{
  "num_key_value_heads": 3,
  "head_dim": 32,
  "attn_scale": 0.177,
  "init_std_up": 0.0704,
  "warmup_steps": 240,
  "final_lr_fraction": 0.1,
  "batch_tokens": [8192, 16384, 32768, 65536],
  "max_seq_len": 512,
  "max_steps": 3468
}
Each number is 128 + 24 x the weight over its row's rms, rounded and kept within 0 to 255. Layers, rows and columns count from 0. Numbers have three digits each. The size before them is the row's rms in percent of the matrix's.

# layer 14 attention value, 96x96, rms 0.115, rows 0-95, columns 0-31
153:135149132112127137104112151120144083134183123118122068123088102131166193141147116137108166136116
154:136134114126132141147152138160140162133104083141140130094138113115174118115128147126139126155126
135:117134110154125138107158135178142107126185075139153089097121128126103139115097099148125133124169
150:133120100134090105149135146144153108148126121118112146189119141184131118173132132123098123093147
157:123080100163123130121153138165105090130095069150144151145106133169130191127125133082100113129135
153:135172116137113143124136091149083124144122069136077134157146096132163111128142101137140137182140
147:148111141108099121128156152176108126116104147105096125123119128117103134122126101094139155123143
142:149119103137118144134155106113121136075114166140104099123100105155115141148126127133128136074129
151:113135166127106137095160116146123150147106130106116160120144139105120155085132126145156134087112
146:141155129092147154126113183158160098108120092132125169160121146120146153133100108110115104138146
143:127090113116122120141142108156114109143102149158107123100101096122151171145134116140147131148102
142:130150122113123121149141147128130130122116151141105094117155093131118131138128139176150126123130
153:119114143135166111139105115128138181177141117121157142131134112149122164141123150131135139196125
155:116139118142114118124100087125135156156070145151123129131135111109124147112123091076160125098111
143:133139135168149169131116192108095141109111141162063112181143125118124112134117151142154156117106
149:119135131114160137114140109148116081107110091125139095065101125131163107087119137063095115098149
148:122123097167096102110143086107100109144092159114112122110138124119130103104123073165130120146146
150:130093104128141131107122121114123176098144115102108118139139140131123165074112126159138127179141
151:125137147138120124116139083180108162123153120159125112110166105113182120125129120146114136146108
146:116093138103137154102119098102131157129137094123099107094105162091082098180133117139106095074125
146:127151152124113122136114090155159098133181124149121119121107127114088187107147143132148135106108
151:122156106133128095111134123124103141176128157122170132135118120105153181112145101098142147121134
146:128125132096143122155150140128130140137125177109172117094112098171173108134107121120157137143116
155:141115108139107127134105143135092154130129123110127116149106204106080127083123140133141136146130
151:134084143103110135145132096119109141073162150131165141159156107134134124166141101113115146088109
162:120083098114121094112116125110085165159114138142154144126127155129122122145112102128142125125152
148:135140150144110106126147120156149062104147153108144137099163132082156087159148110122165138146107
149:128111132128079100144119117098181164109079098102122116137126188143123108142135112126091107124129
154:148083106093137149118089110125111158066134138120135150149132124143149119099127114077139150153144
146:108092107144112142115102144156126109066144133150158132124146136141147112079130120128172142148128
149:119112171135095122140138125154148135116088117105157115113155140092099160126111161100127141139131
157:127195146134137088137125115103119109164127154111153125167129140132126140084130080130151126121107
067:149098155128134106142107133127128144151095176092148125132141123150094125123120122115157182137147
070:145134116123099162110136117090137118108108092129134132152096130145171153105116127171159114110140
068:121148122134139098160111147115177169171140079102171111141150118139130170139110141134169115122108
067:150153142145112140156072108120082117147127150104109108110105149158124068090129105134125158158126
067:109144134111141104056123128123121133181128203128108124112135147128154166128123124094118122108132
060:137140150079143145149142133159121142145191114151146102150125069115149142126106120099141159124126
080:126152119089136130113129167143137075203144192166113125105147088149117127120127142129124123121113
061:159134124157128143150148123124135118082159150126144149090141114158144096142121117105142142154105
069:144149139105132162103117147137140103114164134110138150112195123137158121124126117126127118118147
061:154114149159116123144100138114082126144096124094124122107115136110118120154136165153150108126153
065:141102134080127083137099156136189130102104148152156128106117178128142119119123121094139111106145
070:128151161139120140115124125158107115183147082125143119105132119162086063146104145144096110116124
069:140077130096103136115151131131136099146110120106148125086148109117145102156103130112132137112120
069:135106151088132132127122112136092117131113084098140133096166151135117138095098126083121121115136
071:109136145130145126159105127121101117093156123122137109056134151121126152106124145144120137144121
067:121128127113156141110119161138117136122154121153113090137158122117105057108139136119113087143132
066:155074138134150140151135127159139113124106167118108146106147126113091108144155121167135107166127
065:129134095102143139108101182157122153119139107143139130095136087143123148076132161149127142156156
075:149131147135105106103105112106128128085119133130109137175087123105147109123144092146122129134132
066:089131144143119129187168129147125114174143095150152115143120124149116130167121146159115129099131
065:140151130144141141148095105146102137084112167112142133128119172164160135115115180075112110147142
076:114101120168115113131130125153105107114154139119104114114104182107157148138117132135133125096112
064:139111127121139147175116169095070151142121105127110104120104168080139117146140099144145158144147
063:099146147099090119095155088113079189149150155130096141120123171121117132094169100157135171144135
069:120104129142134136108131065099116148128092134139098106110086138138105102155136144130104149070099
071:132103149074137136154135179123106141148136121111147134141148088130188104161117152108113120147120
067:112101113114116105099130128145104091177102184123125139148109171152109130113121108130151137102134
066:118091170159150130200147118143105137104142091104174097129135107104095081165125134134124145137119
069:100125113093154127109136178153154111146092134124118133122070153107122138110127147137132150106132
067:126136171141117089130152115139149148132130142092141121100142187080114163140155067115108102163121
071:142128133091094127150129138105146122094132132150113121114125138129132171123123113148121141123140
070:139129104100113147120155156117155130141089127103136120118092150148110134148136146172117149150133
051:125207154114118104113177115129098147131138131118112154093115165096110172120125145137136099166111
057:148145129108116136104209068137160114097115121142138137152151117122160105105118123141131123129118
059:129129155111154142156176123142085162100131098111119110144134101126142132128099078120140133080090
055:151146107097105124115175119124174152126144149183125147178151139103132106098127153137164159152130
050:137103124097098157101089145140123095137148086122173149138145112152089117139118146179142139113117
048:125135124151090098170094124164113164074154090160146088110110115102138085114122108147163126081127
054:109172151150110101142131075165114131102119096149132101112092097116122150069123130121120094152105
059:141133097098116138093141108165173140140119153144145133180148158108109135133113121122140106140127
054:151088116083123108110114080128101110131150131140064124138152117155158101137098162125150131101166
054:119115155121135130114155115099158119120120115131156142139079116113141136088137119105105096146102
057:142133104137128176106116079173114127158145112171144127156123150122074139137074134144183140096158
059:114142117093143129139149082124170158132121161102091122172100093107142134135140140091140133121099
053:141113152125132165134138096120155109136183094128160118112088119134159126129122085138109129111118
061:106135142092117141071078142130116150143135129118124133149124126151156104124133131155104129121138
057:133143147105126092111154150147184094113094192153104106145117107111152131156113101122131118086142
047:158140087121107120133100162108125183121139123139084122120126174122128110141106140151170159136138
064:154098124134134069158135093114120136119109087106159118120162121144133108156142102134134134115133
054:140101162140124098099137149119144162118141180102137136145118121119114152122129100111100121118121
056:104149106090112167125137129123143116126128176146132110176162110127137122133147115153122110126124
047:150099139149137141108160092137083130152157101091136138141156082118112159126115110098144163119091
062:122169148154116067102117165108064109142113125096137119124094101143129135138136132204130143157108
056:158133159106114144130171158086134138109150109118131166110108129127128140123139127148108112174126
062:151155132142151136094166164122102123141104133139115112127142130123142114157110094186130135109145
048:132105164061130153102177137105131133134138129127123116175136123110129117110110090120110148154142
046:129131130156123128157152148114102167103166151140122147095153122144122114110126188146147103140113
063:136118135148128164160126128135171093143136138152126171122170124152138113117157151076124142138138
049:136166119092165139124196150122165143132151099099149141131130143167176140146154126102138161157108
047:097118101129127171130128131165112090115110102149156111147144137105145119177159125147143106118145
059:127126124136125131123098122149153112113136169146135137100108149128140193090129142115131079119157
053:129134109120107137092085153104137105170122155136134121171154115093146118183135129130144135096136
051:142122093091178108137129163115148121130067132137124105121129147182136151098123129114107127145129
055:147121118112151154143121126098091133138171115146136157138143184161116153090116124104136135158142